{"head_dim": 64, "norm": "layernorm", "rope_fraction": 1.0, "attn_scale": 0.125, "bias": "none", "tie_embeddings": false, "parallel_block": false, "init": "orth", "init_std_qkv": 0.0281, "init_std_o": 0.0, "lr": 0.00159, "seq_len": 256}
Each number is 128 + 24 x the weight over its row's rms, rounded and kept within 0 to 255. Layers, rows and columns count from 0. Numbers have three digits each. The size before them is the row's rms in percent of the matrix's.

# layer 8 MLP up, 704x256, rms 0.0655, rows 532-568, columns 0-127
104:143163119118152109094149125129181121132099149143089096104163157090108119127146087120110133129166117127131164137156150178122082127070121152139122091082115128117148114171124147115146121136126106142092119133095104130131139109180106210113145129110133129071125154110149134080116119138170111098142093111111134178134141089101151092104088118139148096114155125090129162142128127160137139090093
104:093119106169096108130087165123197148092138136153156104166137158154125116089123124114142089124134109120104102154129123091129109132056114141120156115147113143103082106141141136173148138127127147104170126120142112138157112135140129128107140163133117128146107146152110146138087157073075099152134135144124157127149096108133099117126144118140142157129152103144108164141107093125115099138130
102:139101106123130131170138108118097107118103077139132128166120133121141112117106162069123098098192126145121114156108141104129147141163167107156100127098133133149087106131142081116132156101091117113165108137153148174105180149176124134140156178112154152178109137092125160068126131108144144130132095123151145119140163142129101140171129115122094116113161090128147124122100160127139122081110
104:161155145147127141149132157129129153138122136133087105143120087100134116155153071129121154154183145165111147144124150145101142125131122149152141089108139156065120110132123126130156108129147092128120111123131124190149105101120112127152128109125112121143120117117119109114159154155094152106174136102078145110152136134114128127105078102122107156105126134129121075160153144145155147165125
099:100102134113117130146153098143070138132109122159137130100139116112140142139136143122124117115158154129088152068097125142121144141143096094151127086122129092202179186095113109107146135102124157116129157128140178130148133151117135117147168123137162146156118132110151085066129116134119106110138170135108097103114181144101092119132129126134118110107120133161137092136167147104144152127135
096:103066126096089108173150141144187110174114120131146085133137124143172093139111092149075120098153123112153149105126142142122091110074121113138096087130127160101130116128147093101140083155171152110194114151162151095121136147144181151163150144141115129138131110144123168126126149155181170114121105108069112132149129100122105140111148161122132077090132127116134099149111154129156146137142
099:182159145120159169110119116125153113148136157130134132146153100135113156114172135156161109103132117114123150152131174129158169123120119158118139129146149183091105156114157091111182134119121139140136123167131079087145065133139162142136137145101139156142121091154136149127143109149077081146150158141103108115144133153156124119115156125058135123088122125125124147076102108114112118143126
103:093098114139156155096066118111128128150160125178144101102150131090125137095132143167141140131127106157083151110142111152130127097152101139097142142150138126123167090151132162155128144096127130149106125158103115111150188111156177107079163154114136115106098138134149174145156127119117149146104153060131106137124141140117139177120100124155151100157170097182132128102156085117136135100101
101:121173171101147106112101126115157101157134140153173126093111157095160122120090113156081111145108118165136117078109115147157131124091111137132117142130124106126153113164096151079146184105129105128138126115117134129093155116160103133138159126164164133126093167164112129119158113099122134141172117139133156130107082115133079132158099152133099134147125113127166124170139130126130094138116
097:114113126149111113142122140143168165159144129179172117130151103105085097102151132117089133121111124115102123151141115151143120073124161120152109131122179134117146118133138158143127170140132139101111097103149132143108132155106114149110153134119144116126144138136106143133097107080090111130085167136143127140138116135107107143174148108157127061186122164114132166136105112133102119140131
098:140147121133095178065106153152099168132111073126092148094154152139133094157163102133129142121121138129127197106120119089143074142107135126148150148134107151119133097137132135107142149100159073111193125161116102114092140126129128156133139118113115125125150139136112113130121132116114129088120123162151140156116162133117141124129090161157151124103107081120112140117130139148107137166074
102:163134120095109106140124098122120126131116110130090102153108102110088144170120172105120150140165175136141102107123144090159156168139125144167155111138168089138136134139151138122133096140088147078119120138141160118151144124153166152105091168126110101106177141128138165106161140134165141146148164151121158136100118135158104120101119117092140119124116097128156101148147093106135102127176
097:109111116141131148129116129107123156103149153123094102141151132183146130140125124104158142109180119129139094159116182147090102138141149090108139112120119105111122143132167122156146111126097105075122141102121120112139157154135091172135117104150131101179143139141119098123144174128168122098130107116105099113116110129102110123122195138108133132145119123162154097091135159168143106129133
098:124116121139162115104128168146129124093136163140112160151137129155141128126084122125127115126115131130128143139133146167183093147133133112082172160119112101131134126136136135143189141131139126116137153074093122112134136114109142138163117107151090100109117117109117085147157202150141120159169158073116129131118161114107093102139104092119097123075104156132142110175153122084162092148094
098:116118132125125161107103159128159126150102146117127132114108097108098110116070086147167128171101076175103115104149104108135089103087141168130092075205099186119131161124160117156133100138146140129120097117159124144152107098132140125158109140155157106143083193107118132136077136133126125109131160128094088128121121135144134114147119076122147109084127106079118145096122117098155092154140
099:086171141167152106148145110121109151118136161125145118115103104152119129154150118181130129074108130132143154127135135094122150156149129107119119175120106122168111151105138130194114163119146140108124141121139128142102099152136125187115144172135139157086169136142135102091143113133196071088101086172145144139121135149127149162132116107159092150131139161148107113137124106138148139135117
103:169177152142133129089139095126102114157139119146121146140077099119162137160128125120138122129125114169113130145147140131118128075148124152141099193115125124140132097125118140112117149144169164133131142154111093156108134121157149075125071203153128146097132141151095144132097151078112128089097132113151089124107145103146154151121119116128093141149105127164100160128137159125109149155115
099:094122150118141127164130150112096143146132126171114132192190124138117114114112118118132114146132108099097171145159118140132128159065133168130161101098158095120155120099138151154131106165126046118153084153164142130094098097106163134105136170129140134165123163147144136112126096174103124154131138142143098111167153113130154093118098098111134131107114128168127125127135149136109112120114
100:130125139119089132138155170131130092099077116147159127161115145150082183102144119141148129148109158150106180099121135116149132125098154161133154132112145054160129100114139123204146123149107147123145116124122110134116139140156134156150110149111152166177119135135133119166052135109161126157157159145120095171166124117132125108149103119108146138162136107129157140134127125120111119150130
101:128154150115119142134119160147140151165141080147098157141139108102142151081179094174129127102168132138146129178137080122173115137144167125140122096138132095118110105145154134090096095121103126099161121122113163164168169187158118127160149125148149093159148120134074115126158121160142098091125119110144151112137128156134137129136167114061150111128115111123157126114123173145144105125124
103:127160068111136150135133134139162102157136137108168129112154139101105133095146146151140140121113137148101143140083170142166103139101150122076105130136084149116155119084131109074182103140088098154123111106122100117118134118145102089119147107146114168138141150148126128137118108137155137104130153154106130139096132155122154100134144144110141125163115130128110148141151143209148151135133
096:096151151158118162135113163116125125107141114123128124145142113175141147099131138140106151138116116168161170136138104119107175098129152147157155157145145093153141162119103144127111117167120159106083169175153095140116140143153178133124122142136166116146114105079108132129152166127126113124158112128115140155148109130103120098140174099142149121126159144091123079127164154153178118165122
101:150127133122100127146145114130095106114136141121134140136119115154149118138112142109118131186114112122098147131149156136091111107144164086117085108137101120106133134092154150134127141152107166124143102123185140125163127158126080084129143162135117109160101126138150094139105159100103130107129109128149101125136149150151078124090122121147168165093105122162128155107131152124138192162153
102:120136130144110140111090124142161117129155169096135087145137114175120126162161168124104138172161118133098157092131137108151145081082150163108125132105106162169111129119130145121152155132143120112154070135138108192114092064161153145126120118148127100159093149193139153162140135131115152128153123142122113141124104127138110131130148157108116115122132122125121150116075119158139135135182
099:146123122146112147098116131133105134143165105092142119171107149117121137087116138157151101091101095203123084093135149153118127151137103090099143146141183114114123118155156087130139104136100117135115124103125150124132107114070133139094142152149146140155177112143117145156164151145165121123119134124097140057141137120130107097131151151128074113099128112155121126154158112167132089127127
107:144136156138149127116141124084132100107160113191126135111140134146129095127123116090115157141126140131121123111160160172134126112119102092149129138163106128134125104099133121132122135117138085108123167118152083124129150146084078130046139120138111175113169146086123145143159151109137119156128131123125130132114083151156085132164136122108169144138134110161123117089099134092114117099083
093:148138113101105110089081113148140178140090086141108131115103116138136124139161193152152110101123157084089159164146115118103105117128107157102153120134133125114115106131129142133146099111139085157155077125131147133142169163161071170094131139121154160139162109132135079104094118151152142113115153185124116121165148091133160104112136150081129067143115139156125146134149103140081139095169
099:158161097169137122144136124118065105149138114187095096164149136106167156135135136112122132124104106124114093120154145147172125164113107123073106128155145110136100123118137148135107107110137063109149120112124168125121128138100133113129096113142150132103073112102145137093112117146151116146117129102102101133139101133154155136150109115141181138173104095141118142146137124152139148147137
095:140130102127113128116152103124155105177109117142084132127103099120148131095125137086133138135121124106144155105104153155079143147139147151094119121177124131149125127105140160133115100129159094095139157143123120130129125138155087107168155134135170187126138137138134125147127118149165117134141117146171118136188069121116142133154112147127148099142169119164162112190150129169106126107094
096:162149136085120119171158153117112172100074133141119149138179125101119143111113138132130152112113099069121125140108089074115085126133091138102142131151138131129129105167114115167116147104100116071152096142140145072133151147118076133178119147126136103151147144094132131109123150137155136145123114153092095143139147119113137093148172148118165128090136134157110155165148137087169133178133
103:108133080097147113137090127135129114127117098081152139114115115173103117147133105114116124134149127138143104117121121131143133144127105186161117136093128135166107138119135101076093118081172122100144158098126121093139132087098144152149092120122107124105134141179135111140137147126142174128166099114116136123131163144146134085121109127121183156098141133149154128135173123163113098073126
102:133146131178124107139116115109097131135174079133110139154156154111096114151100131136085111127102110147166137158130102144120173161125143110091137113144132122099163118102120163139138133141170093156140165139186110131139103073144112191138126138131143130121135093154112114154123105116133165142118153121151132111113115099164136125087166138112152134133119168176143112134161094148104123137171
100:135171134131075130123125125105103088107134073128140165126105125145081129109160144164112110102161163162130162145119129129124126135088108135134127140104165138155095124095142173135189130119113116114133127067110074138102159115130129100097123082090160143112093123156159127097143123132125139103106129056123093148157155152131127126084157167165139159150160115088147132123146138118142123113135
097:120130110101150165166105118123137118153125101145127137091130106125163150139125116106139118138152136134120151149137184137190158134143152141120164128157144143131142123152117149152114126121089166091125125110114108141108131106111122119111112127156125146138122147132136133121134121117127125123161120145109090116144135176148089161154120098114137109120123117122130129138152212105118102102091
098:196174108158121111127110165164131127151121127124140135094150177134147117139122103121155150106122148182101109100103111113139134116082102108117108129136126158154093108100131166152116121131100200138118153143128119146126131158111127143119143133146120120136137123086127131154118144112103068158151129168144078154110120158087117179160143119139143132156123102156140123132108145107115074109116
093:125141135100114145165136135125134122143115098151108089156118155124115153123142124155128115117142142093113147137119148124159127098127127138131126182173109090178160113103104086108122141148104126150112116114142070142119143107126218129110137092084153162155113091171178130125101168119156127111106119120141143121146121145114152125111140099121091159127124125120128133215119123093135176171152
105:127120129146104168119184139136131131118148084093101145123104156115157123135142146159137102114144176107143123064058123102151132123143134122119118152128111100092110133135121118141138099136137076147087173127124170132137124133102141125085144133100105158107115131118144135074100141112150116131118170098102094146143149112109122150128130166165103108121127138141134116122109073156132202149153
# layer 8 MLP down (transposed), 704x256, rms 0.0624, rows 532-567, columns 0-127
103:069143127101134148113137145117155096145102172113123143153140100103127179130138191117125089123139115198108138135096186118109138137163109146144103144114122150101088112102152135116118140101143142134122114167136124135119102140144114110137126093149132136134152136102137101129122136152093145126120106129113101136186119170141074085102122111139161112093155161154149129196174104154159151095131
106:114142177158150135096111138142081123125118136101126143136131140114111110135092152109097101123097099095096172125158127117131111123134134152108140091113158132151096119130130135085144092115067086124115072144138097125085154161122101092095123116151113161093103161140114147130120096095125148107111115118146134143105103164132094141159115112115089141130131163098130145090124126146150147123136
101:111146117096127129140122137108109138132114123116122082137140101122101133094141138140166113153128122152159151128167122134150114107089115153118142124124156124140126129123155123120099151135138134111143152129103090136138172107104123163136166126140085154112096146135171121072144120135182141126132110169158112169130095134132099108125129113128123201139144153142147156092126125101128164173141
106:161094130084110130139133158107162135124107141087139100173139115151139138151121134167099158114143115150124130158109107080122139133115159157144086150120102115098100098105172137125114156141120106164092137111102127239110117104141129108152138130112125113167140164128114128129131115112119120161135074133102119116134131175110111163102127162122146147161135096100142109158126143094136161127177
100:094162127148142095134133134065145129101120107123143108120119150144157108101102120121120078116086114145127080135119118121145099117112167086074148130125121152078137145090109154166107127156143160171149123108143147159132115129108125124110101138087111132140110171154105121110130142109132177163103191124193155144120145092176125163097131091158113123163121091118106161127139158119123140097152
098:126150157114130118142118174112102132086148111113081155136144117145119186157105160149142155139138115145100157129175147092126129152137143148155103090125116165128123139132140099152116126118143142136111146144125105125124127101123117165123108139137166150140089126114098139108087106107111160095112141136104139095135123110133148162146146148086138140127132170139158082127127111145124123117121
099:114106104109135096103131154090171128164150178093107125169135111101065108134116142135143118130117117117151127114128110142105161090132121094093128114167128170174131131157135137116124126124098105155118122158089126144124110130131163135116085111139125124099131167138084158145133109120173102105156087125121140126138118163101139121137143119155102116141112130085144144144132138128165146114159
102:124132133130079170160093154161158141184133094133163110117114120154132121129112119091111142093153155148141120125135105119168141111166138116132073178114110140104143113135127146150113093178110154156122168118090163107120137114180126117115105146121123114139139133133120145120161121096114152160107139107142120165119123139092117107146131104132130139170149138120153096126131129139171152140164
101:149107117089129167101116133193120086125104104121104103143115136145165169111138155127125083125165136134093112111104117120118101144105124117169109110093167127122170120101104179098128102124130122131145122154139161132149154133111129144125109169150168123117111158089135092147111128119112108119147149139102154119138113104122100104100108108164126118127112157139160101105143126130099127136139
098:130118116157109150109072111084121152087129118138118150083138099135131134151117150164141109107166129108108103102142111084121155091092140124131102165129120137131098103187111141126141078144134112106125111129107123127093140168144125115138117159134141127164143135097083116143142168093155062140103141131122112094120127133121128092182154108125159129156105157142116183124105123164166093158149
100:086115160115104127112132112108137121117126144124120127151148100130128180113142118123089150167134132126197106142143113118146100118170124135134133122139172117126114115067185164131110134150129074144179154115085145132111097121141161152134144141139132151136135117135121133154169122090147118168136073124098118141116101140161125136097151120104102141128163123114150113166086129086166173158140
101:160134131128130100112175123117150138142156117152172155167143100129127130145145150102091152125131100111147121118160126102127158135102094104138122159152133138137144122102122113130091097133121102113148137105082084093149116118089147049120146099111115098105105084169125163118137128110159143127135096163165186078109109154157090136102121123115093135113115090134149116128138075168142115110101
098:141143144092093114178069093123111125171132082129133131122176139098141120116129159132097094132125174126063086120142175118129175062154111125163095118133090124120153100107145149120120127144099112155130120153119102098113126091178124125132146148093149116094173121113097151146114128138135106156132110086125166152113138125146167128134126166133152115099169079143117149141163157107136147115081
100:123131108118142108117097111117146121105152136117101091121095140105160167133143120197120122154162126125117094163109138115099101094141114137145130083155148082128091142153137169132134142138147102106162139119137127096113137128154137107096107100170139153090155111115087160157176149163121144126123135081133122121159122133155118120116105128171099123127128143076138085132183141155151113147126
098:133138106074156173109136140132151140160123130093160182121125115145111154114089112118106129087153118119166141159068140062146128171096128118126135096118107142161090113144137135149112150145100153138095142139117087106155086121126152138125137138117093124115114162138125140146180172099110122117151161150173088094154113124124145121145130130134152151123111110140096117148164129139138110146144
098:121139162117084109133098076122134093122151089139105108148091122146115138130099101139133175142139142126209113105133096156113169169149106145125144116116146135159095123139130125139111135129141128142105139167116151127098145135086123171122139190161100155104116155133131116117129149114131095126112153127134149122077176131120111152105123140118097140159132115093140098111127125130106143103124
101:146120117121131134114132129198127162143123123107133088082172115146116135138117116136103115124143124136146167129089127157154172143139148106127145112101138115135123137092133123092137139133112159110130148085090107111157129133117112138146110133138141114073124094136150144143138143166099138139167143120136155120130143132117140163105123161149129099155124137112153100117138106118173146122131
101:145139152116124094114131178149168153113141141150115129124078167125117133156144107147119128107106140128125115109032146070104105148167154109118128110113144116143073130140133132125107095123152107154153135139108158151131143130103173100126124144137103093108140131136127149180165125100123099147111140154112148138126117143131140108129161141118132115128190123100120128146134152164109098172126
102:133156114093126121114097101101097154083124126135127106129114107132145126156111096134117137100161089100111082159095126118070129098148139133106111123183144104079187149107157098131183156134127163133136100149108139100141140138146133116101108152146129098154148176140142153143157092172097086122136121121098153128123146136147118176132116110166142125122160131122180143162168124108151136130104
102:132167141086127109082137188098107141165127135141132098113144092120128180102104124117153097121146130098107088145166104107130157130123161137085114088148102135124150141148127106084173086129151146136124141101126104160102116119108104134143157098161119154096137132128116130137117085099130169143121089114148138148082122138100133143174154143129154128125124134153179128114175152141166130137129
103:107141093155119115148139128123102117187140125130128179113124125131113122139115135144131087133153105162178119108096120121164139139117124077091120116098112149172141162162140114135151141098095134134137148149122120097120105149189143123180166119088132145116153118160094156120138150135120132119105144127125149168158134133122085172125082114131132161107095142106151126147109140111088110143145
097:136121154129103102110138119082117146122142113113120113121136118076109158151135114130129111155154093137137141120097116161121091125113139143121134121112128145121137142104163151181111144120146080152139114076120092106135147130113118141113081154163097138143139115148168110082127169106139135171120092161114132112152146164115110161127124091129159123133097104128110111132144126090164162147098
101:140123128079125126087098171106146164120089138125103103092117107130114134106073120100129160131109126123152157111169143112180130130118145128139118119120156166113153132107153131126088099152143141098118121108110061117111122182132151106106115110128121114153177128107202114142134116100144140152120149137152139122134106142182158088121139136126109125103139159132082146098112126149117119124170
103:139120100141127110151114138122091148120115155143110175102096139127132153125108139137132155126110146158076131121180091160128147140121154154126106132141109087124183139104124084137118092152176116085152153171123177111125128108088159125184117122093149110126115137103138169100097129172127142187120122127128126115087110129140129076117128119144136128122132139079136139132137137142101139127136
100:152100123112140129171125123129124118152194105109151096143092137161126116132135119106118168141107126152120124149075124129146065120118118157134109121125129131078078134148157107105142119100173152095116094126165175147132129091142128115070112137139139161137125138128110110172108129144146147098129121110129185109134176135134142119125094107109132148142147169126129155097164089122098125106067
102:097128147145113106133099148049137131124125089148140148145111104112111084112131161097115107121092118077096192136180116140132132114118127096136113153168142126142154141149105126095136151106106152119148127125092111134100167129185100130177166094161137120135172127147106110113105111111104115143174143109122129128117100141126107130150125104142159123118179103097150091088098123100128162112145
093:128156137092165152110139131159148139110153163119134134109135102126116115094073121114105131177108155094128110127167173137111127142126108111142140131148109136139155089114162139100153121137129147188117158130113081078142133129124141152131104168128126097131099156105157110109098118118126127138118134134148156133133128148123123109127104118114154178130098101106106113093154079158175104167118
100:121104176107146105115126139113120090108154100124100091133081126105150131141107119118091131135113099137095111142128076170145156130118105072097151136154098152122126154136155115105129165124115103135169154131135102120114114143101098142150117135170166128115098170081118085149150186063131117120091135136181136090118094105146141142121114100182151127148163113127103128123147117121151103134177
097:110144161148166124127151173172110147080106111104103193121107166127159121136125136110126117128080145179107114153084137141141111146175115141148164082087116105161077084101105141158146110136112103148143134096125149154146107107114128126131099090111108104169154165153107170110125139156142120143130108151110148083124128130157096155116182122158139119159136144135147156108133124117159163129138
097:146175111133120125131118087142147143119154114149109132126151122128157138113117121152123095140119145170109183122145162096129137181115105110141107128156130186124168156157156099152103124136095130111152082118139113088102123128093148078112109174142095168103124119150131144136098089121121130125130179129133161134116104097134106096118116146150094065161154182123129137138077103157125138085090
102:132124132155138085143127126176118133121152099134109162118099151151123135094116190114117092163160193181148083112123112118122118172127087134123132081147138150114157148088102134127134150154112153115130154137115150122079121139135158145132130127082062155166095117105148130138124139142147097157186195086146107132095140125140130116110117159142133129163111111089139166117137106123170137136137
103:151122168152109146094133107097145157128093144150175180082138127121129162105116103110116123123110126118140158106127141190151143127135113137132096152117101138141108130135135131105099136173154159157142104144111171141120080113132115135101137090104145164119123103072130114164147117135130154151131138120121134164143147095154124105141171087140050158114132124121129135083163103142112101115103
101:123096112131131097106136141026089096124129149155120152143128139120142157103134121118114147125119121146156056132136151108147121119111158132122152129139113149147106135128101119114133131083168118119125126124150121156127121117113097094147140135137120126144106097115138090138114158140134079127135114144154107146139113173125111139158147127094122127113109121127093116095112130173103129130155
098:142161126148173117123173123112137147139176124154140155154160118143127124091101132077151095120107133134113169106149144121118110120100148113125135128146119134132149176166130122088112148145119146115161137137126112148128120111120133098125099118138099105149115114124152088132124121120155147122053163148135155121085080124142152120143108115131104102139131118133132152144126078118130136113114
099:135125123112163142106073143065111050117142151102114093133159106132123155113136117130157108140124103149093117109116117085120118106159138118122149121161123128122179115153114124132152094137120145118112113113131122151183150159104141107118159085130159137125130135120105151093148163127115161166125122092081043133157173139128159126131130158100108161131095146111144185183128126159166148118129
096:148088119127111128075154126163151125108132159089160104140101063139113112114145114131155114107124123156145152142093134166138114151149109121123072143120149145126089152158162103131175112134142126108136145120099089093116145104121081125140140128145101101098147144141148113132146120090125108130134147111109125124129106125130118186109138131117157121137124168140106078086141155144130143091086
# layer 8 MLP gate, 704x256, rms 0.0677, rows 533-568, columns 0-127
105:140139104109093147166078129149119111104147129134104151117127094129111117134132142136126101145144092106110129125113127102084113171140151115165133123113136093083124089117128146098106139149123164109150134133118180129134141130136106138133115105142130140095135106140127126164133170144156114171098125123161110129090132115100116092140131111101148126156180158081133160145143125150147097118137
105:093146083159134119129158159140108105140091161150148118124153126140107109128144119099104116121097114142116147140107083140072119128129102148107119134122097116144095102132132111114167127122115095177125104153150151103103121133121110102147131125119133114095078137146117095196148139142167160102146122144163138115138129134107123149121142139090120094107133119144107137106092136154160157103122
104:124123121167110156117145125143164126132133107122132131133128171151145139161136141112137148109112132156124145139107122105128142111144153162070157118110120140128097109149123129138117092149179107173158086160156119116151069138066114086097130125103104132135123119146133121181150098161123122104098116106122134133145121071112128155132106108089146144147170161122135113135150124157125116137124
097:137115065094123148126112101120168124138117126148113128152150095146090149136168082146137107117120063118099126130098120129125157103127154167140157143124168111139158134173170188116140152105113183120173123156133102141147147131151114116169095121120147172137110150150136137153122145143134131100112154109159124087141149089094087143117119113135145104111156136132130125152107135133169122109138
101:116155114143120168121127145146130120117137125136138132178110145121105100140135144098088124103077131132116147167113102131145148149099112154144123127132153119109157139121131122131151158129160149134124080155148091149116123088068128123180068122140132117129160148134125124137126147141107171158095203160118130103151175115129120152127182119100188130102145116102073117134150180144117116119165
100:118174133129132117137098096122118161125124153117100106154108121129155112101151141113089124123138094146128187137155146163169095096144189144155136116110116157110099119161135122141123098119144113125119100127135144107137134117110112093138155122124132171120101120144139141124141157083124127096095123145096123137126160155109107122174147092099128149177163099091142095125137153152131084146126
104:106133133136151143137131110134140138124129191076113149121144091160165123117125177135122157104112137124118103148091154173165164115107105127162132124132154146095161088079134112118130074127091135118090118094125154125168125155084136088213137122131125179132112169141114119157109150107097141152126130133121124106081123116085146144140127143142089083159133094121108146159169133128082148130122
100:099113083149090146137145123099120147137144138161133145158139103118145109127087104102113137110155068126123151117094138122143106125149088130148128144143164125113118159189131121127149094142137120098117136122134144089120152127138183156105102127107144135123177137124149150160183181157140148165091097114145113084108120125135085097148100148173129135099141166109122103130122138073142146150125
097:135147117094091150143130118149133157092097122110096144098114150139130086131087130147156130146101127112117112137101091133148114135121094128184148134140145168145080154137137094084150119109077126152104167154096142137110122123141094126115091125091135173117131145150138161104117167129162136129159160107142142151102122110145120081099158100132088081138163112112101153114107196143108135136140
096:121136109136114087127158089135157167081086085178066092125147113127156139141126140155116130141125097114152142114154165119115121129149213098118153129125177101110109099150141125148107156121117104130152131128106111111135090094102150117173142103141083144117159131134095074125138127142174125118146126077113143110148094134133120121146137158133150086161162124113123133114090126096152184119140
107:166135099137119095174107125123093116126116127117160121138118139135066166137114128096129107109099087135111120129101160138112132126115097163111104095128186146162139133164161125114098093154135144136110098125164121118100124130140114117107103093108136144167132126162129148129121125132110091142118134134119111161151122148136125139113113163158158111101108155137112143108126143101098153054143
097:155128121122123093154122107161167114133160142084139136155086155116101138121121158131099183097144122134111163138160118106117123140129115126103122127128131127159141157098110091127148136106158162119116116131174145138140116134141136140146110092066109129151129122145155119131156093158144193107124113148172118102159131148111099157126108122141128104128121186131143124089102094110147164115159
097:102147085158147119144103114134142088135153162106097144112149149124110151152128115138146074136135134122131141180147113119154129142145139175164105124096157137145150127127156109152142130147134105116164118108162168094103117127122114093151133119140114147102150072129110139106155091113169102143080144096138147113148131107170125152098121164096128144111133119115082135148106142114118125166153
098:073194143073110095141129130142158116099124124102162132139149163133139121126135087100129091112132097138132140099137127115112095135131125096128129135106169152151119109127120120106125074123161123135141128151100121082148176156083113116084124129099146129168108099107112119120126159122118148109095143144145117146118135150127110103127078113104103157076135168164154156139122137093157127140175
100:086118117120148116128126106172137150142142132144103112114122132152095152159117134128123101132136106141104129131119155135141160124137161124128144095107123128108136104073095150072137136158105167082139130103126116125112152113107162126121118135087086128132091146148165159125137156137123073133132112112108155104152111162110160158113124160155077107176161119108090165118084113162120164156148
101:114136116164123129133114120140115122100155133113134148084163124123167126145162157162148098150129104092103183103107101151113158149126135121127152123129127106122163176145156088157147110182096122100088133132090086128134169083127159098128134096118104120133160151143131100123123106151160186111133133100160187136141132116088111145091131111145134096105157147134120150109151100142165119116126
106:139156126102156139075134166144148160124133162109121117126125206119144138108134134099112119148124173160108132101135103145149127161145127124157120140085143141132162140154115101131133114082126146192161155145138180119120120130116143136131100112098094132124130107132095151129139118108150121101150153098126103105117120108077145147113137165181135124144163086108144173088116159118149129152108
095:115146091155146114126167127114073130102107115093142099148154113146082134166112156127138132129112128115116155122115107113079121129126153134148109128152109167138135149143132081084120129119104143138146168130151134092113152122105106138120116145126111152115166095135104138125100174125130134128126140158140142107137139140120174127096070124081141141156172129156121182087132173146156124134116
103:082159111148145137166120126140142154154123143134182136139162107140132111133115118095108114163109139097087147118163148127152117110165101123125169143138127150131129104134133125112087086157123119122155134117150156095123137126114112162102134169121120140105150076139099090121151108198145103118086115078152130118148103118140159150140113137106180129125119115109138133125128106141087144130121
106:143163126123128162155097109125103153159137148124114133142124111121143129090120117128104121131144124068113115110113139118157132100180139104121153131103141098089139102130175117131114129168150125123137118144099153138158126149128147134082073126098137087116132117137142107129141122111112075136107106139132102102109094129111133130160108128177110124164155138082154164145117182143066094130150
102:123111087174147101151121147121158122100128161140161084135170143138091140087130112141124115114090131157151147093085128130130140132137105114141155123118161121098167117107131101124105125144101120107180157116116143087100141105147120105111111096130130087143151114157104129116112141135136119110145151101083131095065135141089140125101150167143125141171153156123181146103125092126097140161142
104:139113145091123164211117144123136119134059131127172142109134102127115137075124098107139123128151082159120121145146130138156129167137134097126146113120155141082141121114157055139098147098099114150166149125145158124108138131114103102145102101153115149158134166146104111115151166140135080105124133124114114120176120165118116112111111121127141113148151122069133130122127151103135131096133
102:129131098139110130134124123152142163125132145153118114101130112110132154069108097142112115115134081110112141107112085136159138140168122107132120126158109145156137138176187104127133095117090138113164177124106112112090157112085157115131116190134147116158107101110122146161101128165121117171141173124117114120102087126145138140127092079120096117135126144130113101152173141123087117142121
102:116163130100131117141113135122133136152122157124113131113102060104161111154155113156084134135119116106126100102079118117135106099124150140144190150092106115111126125139124166131161132107150123116132100143108148149139153100133103162135106117119110104113109100151154075141144092164137108112121141143134158119151127146094097110086141132070125156161070186126077154131133150140115123154113
103:158206088115129109156128140095178145096147135119150150149145141133165116129155140119135112129132131168104124115134102143112072170154131161135175108134148080087110158109110095117144099127123100149130097151102138084093130104109130124130133152147113135122107123125121123106173120135184123121144166167139152108142099097146103127114103152119165161142092078104116145125146128121082104134140
091:087132136148160146117114149100104098087131103159159126143104122078118111108145146140129130117131164103143174144126104129130111150130147127183126103115182140191136101110130088113135148136133121074161113178154134106165140127159107151102130149122113133138149123125098153156089143162118157165113105155163125131140160112176143118124161112105164129121070137140107113087083125108104157123127
100:146132081161131171149130135125134122105173112105167107194105093113115125142129088145149145133128137151136146114106113163122183135115127153166121087073116166134131106164156099137131149143147189117096095109161123121130113143130117154124071124082143159116095130111115164135135151131113155077131189178156110071130136130136156105116150154144126094088134125095145129102122146109149103125084
091:125125128118111090096151129133143128121094148117092121114156113121140114189144100106118130123108167140155123135135098111153120125124130166098155106125056106069132120136124153126124159148129126144157116103138149105117074131117125114141110135154136094106146118113067169125172130120122133115121103120148108143099188128140103112138110190128121166132113078128127114126126103124131155184134
097:110161100115183087145132106144166125151167163128129132080151111125116133154152172119116140117121137112118112133106154183133144126085136182132152169159144078099094071156115146125120094116129142117166098109134095135165119128112089103115140137126120096170136138167099126149108113134185132153135101113136154139159124088109096151106137136118128144096117135124109132118130123169143147070101
100:116120094111126103149150147143151125150138092121135134106120112109133149151080141079182113125140164139104125091137144146174119171141132138100173135071113131135098149130131124161110123123109167101129112120111140130117168118117135131138147146137099172102109109145118065145168111120171137133115144156135154114105140147129159113127088153135131109146105117120162134114109087155109152136099
104:087145074119130107115119111121117108129094146135145109127125084173142168159130157125088122143154117127122121161152147157140125110163158134130123062143120107136172130128154118106125125126119112169110122158134145081147126094105144142127128177140128142136121124146104135160158189156156113142094092119120127099105152091092140107123135115137152154139094091140130144161123151120135100147150
101:159169141115143176165090135142168145143156154105111126166119161141092139105082124070085074134098145111124129099126152137128134117158123117114164126124151084133117121133155143157131125158111151155162115141156132067120115088112118130136115106128181128099092125121117124144133146129135150115099126154114136136127046124101119089118095109154119117156104163111133140115144122149177146157172
102:182161114145117128118122080144147144143113107129142108107123132110122120119126105151112153171151162140113101117172113108122139164149100145148127110118168175124125108112193140124095118128146092115110092112159108098098106097101133135140140099121154136114148127162163120116143126104104097134134100119093121141121112071121120110120100147100115130135124140095124152118109111100161140154123
097:144160105154126148136130146111149133124107143117155132124132113120156114107124112095135086111113102097121089141151141143138120182147119119122173120112125121131215134172126116173090168133127142142168138146115149136109073140129138095151124171114120108104147148141201116103132105126121114145137142126125130166152144121141116142155138129095152114167154175130106109084118143133133157151137
097:135140133144136060108124124118143121103159131157120137118166139135140104153131137155102142115093103142126099163096129157119108076111116132113137179126121124095131131142122111102132127126109167140127150113172170184074169119108158145115128156149128116145113109121085112110104123130150123084135081147125144108116127088113137118135137137166179114168128153089091110105106125082101173138137
104:105180138192132147139155127143152183125101137114154116112132096105113111151076139077115126114155139123156149154126105139132146148107129124144149128113162105119162126117140091113109098113115123137131142171142155125114168135115094115098136138124125165160105139126147085107129152116133121131133130098132106139148125083115120117121100162139141099146131144135180156140093145123137113115120